{
  "num_hidden_layers": 12,
  "hidden_size": 96,
  "num_attention_heads": 2,
  "num_key_value_heads": 1,
  "head_dim": 32,
  "intermediate_size": 256,
  "vocab_size": 2048,
  "hidden_act": "gelu",
  "norm": "layernorm",
  "norm_place": "pre",
  "norm_eps": 1e-06,
  "positions": "rope",
  "rope_theta": 58500.0,
  "rope_fraction": 1.0,
  "qk_norm": false,
  "attn_scale": 0.177,
  "bias": "none",
  "tie_word_embeddings": true,
  "parallel_block": false,
  "init": "normal",
  "init_std_qkv": 0.0868,
  "init_std_o": 0.0,
  "init_std_up": 0.0868,
  "init_std_down": 0.0,
  "optimizer": "soap_variant",
  "learning_rate": 0.00985,
  "beta1": 0.95,
  "beta2": 0.99,
  "weight_decay": 0.08,
  "lr_head": 0.0155,
  "max_grad_norm": 1.0,
  "warmup_steps": 200,
  "schedule": "wsd",
  "decay_fraction": 0.915,
  "decay_shape": "cos",
  "final_lr_fraction": 0.0,
  "batch_tokens": 32768,
  "max_seq_len": 256,
  "doc_mask": true,
  "train_tokens": 93030000,
  "max_steps": 2840,
  "dataset": "wikipedia_en"
}
Each number is 500 + 25 x the weight over the matrix's rms, rounded and kept within 0 to 999. Layers, rows and columns count from 0. Numbers have three digits each.

# layer 2 attention query, 64x96, rms 0.195, rows 0-22,32-54, columns 0-95
506448522479534475516514515478557547499440539455462547484512519486485505488518515465505484476531473517520466496500485533538484560470494527521475530535471458481524471485463498527521475511503497486550465465454493522457481499502491502542557471515520492463456482531504518505513550488506537505
538490487553539503494545521499533518497488502517537506488496515503503570509471459508493473475495514448483505456490519451484506502508558553487472535531521469534485515553493516510496492481469520489540471506517532499520526513478520481482541478450503492521520505491460483504483517516482443535
514508474494504499515485498508508510471509506505464511486490506518511481495472521494503473516507508520490494490512488528523494521464480525545514503533478491478514507471510503494505492515506505549510484500515461501471475526491500515513515508498504486493499535465487517478518512492530536473
482488492505506516497464464518515505487477475518456545497535479496511477492483487485468503496528508502498491491471480514531494499516499495510508510505479504509519470499482539526512482498492490490480500498497474531496495491499516494469502461544527492498494488479472519509501530483462508518
522487506523528500493520473478477521486484457462508501478541542522537516460453526482474475498502568457500506478475496481453466545486506485478512532474436509484553507505476548559492489494501517512462487485519446497513516478445527497504552517502507494500470509500493499529491499552496472475
520481511482508503453540482476510507510477507531495496476519498495493481515543491486512478471485506515489532534501513522483546549485563482503514500498500475502476511493499465482516510466499499496486502532447513478525529540498556510486492428453466507471517503502454525479520420495515520487
520485538478525496476498504522513503518470515535503534503509470492502572454525493472511505526529460494488529537517497504494517507475472501523499529532422476463498478513447500531534492502526531505515477492461499467484496495525477548467506472434505460465485564473480544506496512485477521467
463515471480511489526548512507479506510462524446470547516497507511520511529529493496520476486500495488543462495519476525539504552471513458510509479489504486493504480497471452500495502519504492501527470440477456528563507516505533523479493493552476532493452486508513503497481536556481476488
535494497499526497496528476536539480465525494473487530534516503494478496546496482461486499530468516509483498502505531517478521477547514464520518479480502537478473469518523479504503538485482494541511506511491495466506469483462459504513481504546520545477482496505531496462487509491503489560
485509472484521495518477505542515526511488531498501528458449498576470497502484526508503527523505509461468533519482540514490460529518479505465520512522472475529524472491479495506504499472497511491503500500494500475507494479517487490487517499498502492533514475475503498415476545484508488519
518493505469479490508497505499508463508453500471512509511522582466510463496489479470498412499509469493505491481466510499477517472503500527472506517543469525489493543495505474558494532526496518496483518526495488442568519453489487500457529523513436526484539522444514546506538436507526476471
509472536474519480484458471543527452493493518512505551494493523498516485562515516518551461518528502487484478479510532519490499491476519520506464500493493528497553517498492533452491512533498479516489535512467498505488481504505529506487526522531469491463471477502495513477503514504499486526
478507435477511557558455469489509527489494513523480547533510517575467500521474490443511519495550498520518496468434520540511489484527510499492489541542540524489482487459485530484493486494484536437506463469484452522493476471524528458512565488504488538484559505500463514467493486500475493465
498508508534542507521477512498497491499477516507485498552505469500488514513503543525490515521482487516466504466499518503494446537467526505487463528534545472470475478558505516534499541467473506488537460458498502484519468478493497486499505464546504503525506466523493478506483474505503494517
508467514541480530556534518477527455532483509515493465466484464496532553481486492496526497481471508513479515495473499490515495529504490480507475537512487479477495498458537511482495466493516499505456474461521500451500548512497458517459523519520551511493526548516468548504492480499542533495
513493462464507481536502499492448517531498480557470509516500519529495497487433525515525477488508480508520492476472519473477499499448473477486437538484518485541487526526514518475510504485474498511525535458505540560513509492445528473541507535528500486495491547484518508486477486463532528480
489457504510515496484489499483500523505461519472486482508488531490484492495498527461516494496505481522516517485495503503496500534509520506511488498484487502466496494505476499521481480510493488516482491506520498492481513480487512479529500490523511501509489464531525497519501514489514507510
539453513490480513461494474495539510512435491478463488466473480479446463534543515442480519538497455548526522500537475501531534502521496512521504501478463523483508467501429526539440470510520481510495439528515475482465451509507517489517538495559499517542513476498524499550498501547519487506
532510478483505474475502485503545502470471475517468498481484476492497505541497497498501497459496502522534518503483503501532519529511541512514510514531497489503495501509497474526525501504478501518494481471489512508473508493509478521501525486488499525503484501480485509466488509500498512500
536542518496493452508538507510491496519483509490465520517525461467459532493527495483526516491527495501504474494513512498500506492513449498512494520515479547545487508499484504510498472509507505520523476492514471466483487505510498488525507491530498433525537494517473492534481486517509486544
553482490458529514519497476441516523529503499500493479481515507521491485528473517490552535492514480525543481491522470511508512534517504509475497479516506513506520511476516501501479531472560502459483547505522506527524508481535504479537509506483493492504522497494481519509506499498482504494
489491527489505496479499510462504453506512490517540511501507487509500502456471490502505471514489488488489487482491503535503515498499530496534475509468478508469536499522495510510487561520501498507501532506553467500507539500481527479470492503512498497501526521503489508485506464485512489488
510488486463501497556540512504483545478503498521499480487524512538503539489455485523527470488484495480502532472492499462465490520522489473471543468457508497527500522490520480518501552541425525505534528508520492511505468493495499481489536512497465487493459539491477512526488502497501489505
492490445467490504447458502479487519560490427505475552544474506470493501556535500497514503514556454448497482548507521506519451478548449500556542452444486485488487431512577495435509500531449552572539508495472536445507505504526515492473458422494512500497520534493499507485529463487493527472
492520522540499487569466510482519515514448528495504488486526485493483491480523494428488527472507496474475545514514553504515515516462478485484501510475483533492486506504481482582483528513508505503493490465528497493535521525514462478480442557506502472534498410516495535490501505501512480499
519473493473511506469534495496485537520486473530514516521530487499483499503517495485462477485516484455516505505472512512530467512507526505507556495507446527528504473486476496475504485504476492524510479499485498465479508499528515491520458485517505511521452501513539513543502498472461546509
445533491486509504509526518517530512520486481468477550486519452460528487516533518498478507499529481491526485471511464519539500511529486492513496488500479461474486469488509474499462472523501505534513500497486468527497516519491534525518493501525481527470498482513511509517522522511498515500
501518540495502464543486546433480502500484493497520511546482463472452503485517511532499501515490493504530512517479487475476502519516516477483488509510526514508484466545485481523504520513539486470463511484556497541569496486523505510476475482464533526509493472488517484498529495533514498519
487507489547507502511476482508481526528488504506483491475486496513521477488510509498476510493506487489468498530466534468450499498485519511451491482493433495499550525456483540478509531497495465507494517526514507526465485517491549506500456483466507501529479531542512506474502502462465491514
509506487488495495530479529491463525556499498556435535530496476542507505535537525525484540499546493472467514530480503532511466479498474504486452488481522500496516493524533560498512527515541506512500492520463506504484472516549473522455480500487535484463487499494517472499507488504447527492
513515486463484529468487494499475514554493467464494499476495426500490470477532483467445528489546475487493541509454503524458455479539516565505543521499496529478480497506496477473477471523486520513469529494481521470490465460497527525489536487478545517538610512491479537515488510498477520492
521523526516484497516504489481475530479503528484469513489504533473486539436493515543483492496489495473514547474521508549499498543476473494507502530464524514463461519506469444513464510470489521493473509484566547502493468489548509466513502491508494488492492510492489490485536469536523490482
501496493559471580497524517496493503495505478523512439517558456480503513494484478488501516458514435494541503495509490487528509492482502480483532458492496488510513487488478524503509491537473531488516498506506507494494514455491494514484512499505483501523510545494506482537525533518497503474
538547492529491547512501517500562532520523502540501518535478504482509536468469500503456468444476489519500466502513428453525474496483523530552512461498489496510470495518487436509516478514476522539492526546534513506505457463499476539506474495545512514522504503449510458532496489509532495531
503525490492487480510543459488483471510524492477501509493499478474455488486525522490461539511439528522514475523497460467477558507507526479519465505514456497466543493534492491554505533486500490533470485499462461489527535512504458519510477483516507556515522545470482479514519497514510475493
408480524484503458475522522504470428513514467482474521497518515505544553477505476530452483496484513486507479522495450508520476514508487466498544482507546456512495463494520520485543524490534465558490496496534456479491431523501466520476461523486528505507496491497521482482512514483506514483
484521506521502484517495528532521495498494528550520511517533528474482420467498499515460488513507542547483487498485497495495542494491528561468526525499482490489520467453467489464490522509503500463510543517496501504488488508478573490515485526474486530471487497515523517476485479506501499453
518518537526534498528503519531496562501480536454467505488481534463486461569479513533437520531498473520503505479490501494486478525521507518496517450537510516519514548468497510546472501499494516482520478547475497481500474547542504447494528543501453479506491489459518481420524513484515450500
503519523501507520512492469505546445492505498547511520534512526519485521461508483463482462497470488521520502543528518516498495521492501486480465485531499499434494501492519477484461488444480531506479515503500531527497505508530515460539490469494506507548502533558522510531508542491485460494
515483524515518517486499476498492508486505531513525466516491538505491496487475508473505456474476485485513497505496489482479484524492515504496529515509522522480496504522526500493509483490471501474508486523508501502503512531482489499487511506507506489515519511489491505484509490478502505508
494515505479467490512512478517477492487541478490519535498516521543510509549514461511469480502494508487488497509496512537506506498496493496462537559544506557479491491525498513479513504468479483530514491518482478534502505499483520517489507491463482529523504517488484499422497509468466494501
482543475498474526511523508458529467521477478489461510487479483466483503507553503486469528521503444498513543506465496474532513503523492515499485500525456538504480464477499486512513499537494496525474505474504485493476501460505507509498525471489508485516501493501511534471479511512476536499
500506505519488471511505473504513524540496502475477481512496475538509527525484518489528481472485535511506490536517538499522488517512525495505483476480520515522482441519534489470529492500477505515514477451511489505485501472484471491453472487468517508490541494531528507440503536515504475500
487494464521513507461521509518483507465500510508524501464516484469494510452508456488557484472558522541513520508497483445498505494508501488553509416506505436470528567503456475491500474524499520503506515513483547460520463460462488444513483476514503508500494459497448500504519486528530485494
497493463486515513510523532513509467490477506494509465496505517469520466494503507491522491507518532484502525501508507502466475479522528510528471463511492472446509539494488512518506505505501500488497522497531515539510498540484488527526501516548520504517468461527511441458454467469492496509
523477531481475503497499512490500514497491511484528494519517514519488486471487504480502499482473486496500494498509490538461533521530487512500507513494517569508507508510480511507506495498505517459492481476455490476508511488473497505502528512523504490485523527514489496506492516517507487496
# layer 2 attention key, 32x96, rms 0.181, rows 0-21, columns 0-95
516512522527493476493508491495505496488466493511494509477499506517505507493498500487512487519495485506515509510477518514524478484502513488468506485495515497506518502497498478500520491491502497507549517533518522499510520510490539514487472507508515498510486498490459512487485514499490489508
481475494478470507486496481531548457500536488484493512521467483501496461538503468521492536470512518535533478491502483532495521485513536435521542515467492487489506528491496476503517518470518494518462492469479475486479513476535469516498524493522505499493484571507508497528508488511496451530
479498477534500497471456478477496474522441511471472485494501486495503519518537480476525453516489531491541504524488509496505482521487466478487501526500476534465518497511529527491517523532478494494524485487533576496493554531502463498504460490491521516507465489511449457490495490496535501465
522501460461473505482464475500499486530471489475506470487497550509481506502511516503519488472482470512510492469451510498501484538502512524503512498498533515538519535522537458494499523502528512518566473501511481467507530524480522477484520513492516484525497522519509522500560472467485515502
496544504493445491534525504509462458506499521529519495476490496484501468536503568472557525493523543496515494519555506568491507479502502469481504510499493495500507486541503504511515474489488548505508517516474464473487466464442508468480497524481534507543468492513509502501489504483493456452
513512502453500515507499518486501519478533495490496478516490476450521460497481502546503533459474538450473538488500501491511547508499462469543504508505476508513491523506451479514484489484501488473503513508486515487473478515484512487503509489513487526472570488470483488534459494533499482479
476506507518478508511482478564530524499520531496509500495506498527470489495498513481498487455509523516514475508492500494490502490494481441525505514526490468434497478501524505502514489484477511531472499511495507511498512494498487483515514509508448489488473497541476522517515519503503510478
466480530471470528489448549514484487454518540502484514536494524450498506487462500514487543511490503512474483504496516540498543515507536524476513485481480547532525468449521510496546455500495440485464461492518476518448516486540498519452453521461477462476516544499515486474502490487495487475
505519480506489461516525498482522488509492505497512471485474493466526519508484452521497481498510468493526473509474488556496512485518460528479518485510502465533543493486523485448512484504482517522522525511473501484515514468505511433529487520499529482491519562510520521533469478502470498493
469484499521500480487564504490510504545499492459478520454503447514479520568528495498490545492557510477513488448551500517519505481492496482477509527450495497500472529509508502455482524478506483475518480542518481481477542500522493473507476486494521516521496515539515557490551512514481484501
484526475509527482529466519505493497502549477484478486486507463469534489519510538474492485537516502509447499451441479498543459493509515508508514499486460515538521503460513514519498527539463505476490441459518562492497488485518506480538509503532496544533501511501527527498483503509498498459
539514463494506494483513507534496494455498504518509502496455517439532487478447480490448470531504525513478550494481513541530487467525465473514554529476530539509494466534458513493485482510483504480510431505526435490486508493505547490513512509463510473480503523457493541496530481534517510497
466503498456497479498481527496513466511515486514502500523470479522485508478512507513504498525522503545486472519452512465473530505468492462544544485466519515504490485514492504498481473462501517510467523520508504482475483527531522491534536472539484490551480462499554490539466482535472469534
479475495468544481474474489462498533524518537453483520512513514520538523500505463511512501490507483509532558541546489545494490511542490508499487502469493486499482451495474517499535457505482489499481470485498534507499485490505530549462534521531521493514485493462520516498539495451467498511
520514498536531500463499473499483497542467471536481496513494505502481472486492531540516506475480484441499468507516450534472464491540500450481534474496521437497466498523497523480518532469513519520490523478521486554475486512485517525498505472555515464534534531514497514498485495470479454498
511440495481480515516441462473473508463501524510462474477476481493512496552498503519462500559490505518503532519464499481497541463481512456517576523486466493524469508513477495487487482525487483498471480458493545509542465517499485511517489476477505470512523504518500549541460517506519458504
512507457514527495485532463515515509490485502470502514493511477500549493504537487495471504466523455485536531512503510524539466464520483509467515504510492465531492487510479482453490476513488524525508528532481489488513478499481476526498523506472545493520504484462529531506481451468479505486
436534479535493522531518500526535536549498505498519497522527490491509509484513463538486517460516501487534540502494467545448529493519501492532460515513540474491504493481534479508491548540499499506481522507485443504508515481490452523498525512469507475529484506439535556468503474506493491480
504528545530520530524498529468501504511469512515529513502499483500530475481501459483541473456566504492528467525536504502501484502529502481480501510500508449499502524485469518503513495515498503467495505459500503488521486490483510475512511509499544545527467512456479491491495484505444511505
466504491507503537508532526475468470489465510499478532467509489518525467513522509501485524516485455500502472480495483483499535484503516525539472505539513483487544500479522504543494541512471492490489491530471500529491505466468498496558475533497510469530513495469485536496511522486566495468
514544482499535486481468455507491465503503535545490552481512498504481501479518515502485530517474467492484485532523569516543489493487509494494528547486502495508494469506506483456478506488472513548509497504477555501475515543512514517488487541483519544463496458498500502508460488529491501508
520484529483505517502503511534521487493502518478533498492517488508486535529507529525501503465479466465478539534476557504512520481547513486478503480533522489506490472500493529476488483464457476477508483469491492519502483480463523516545489486514491487527508486476502497448467538576472512469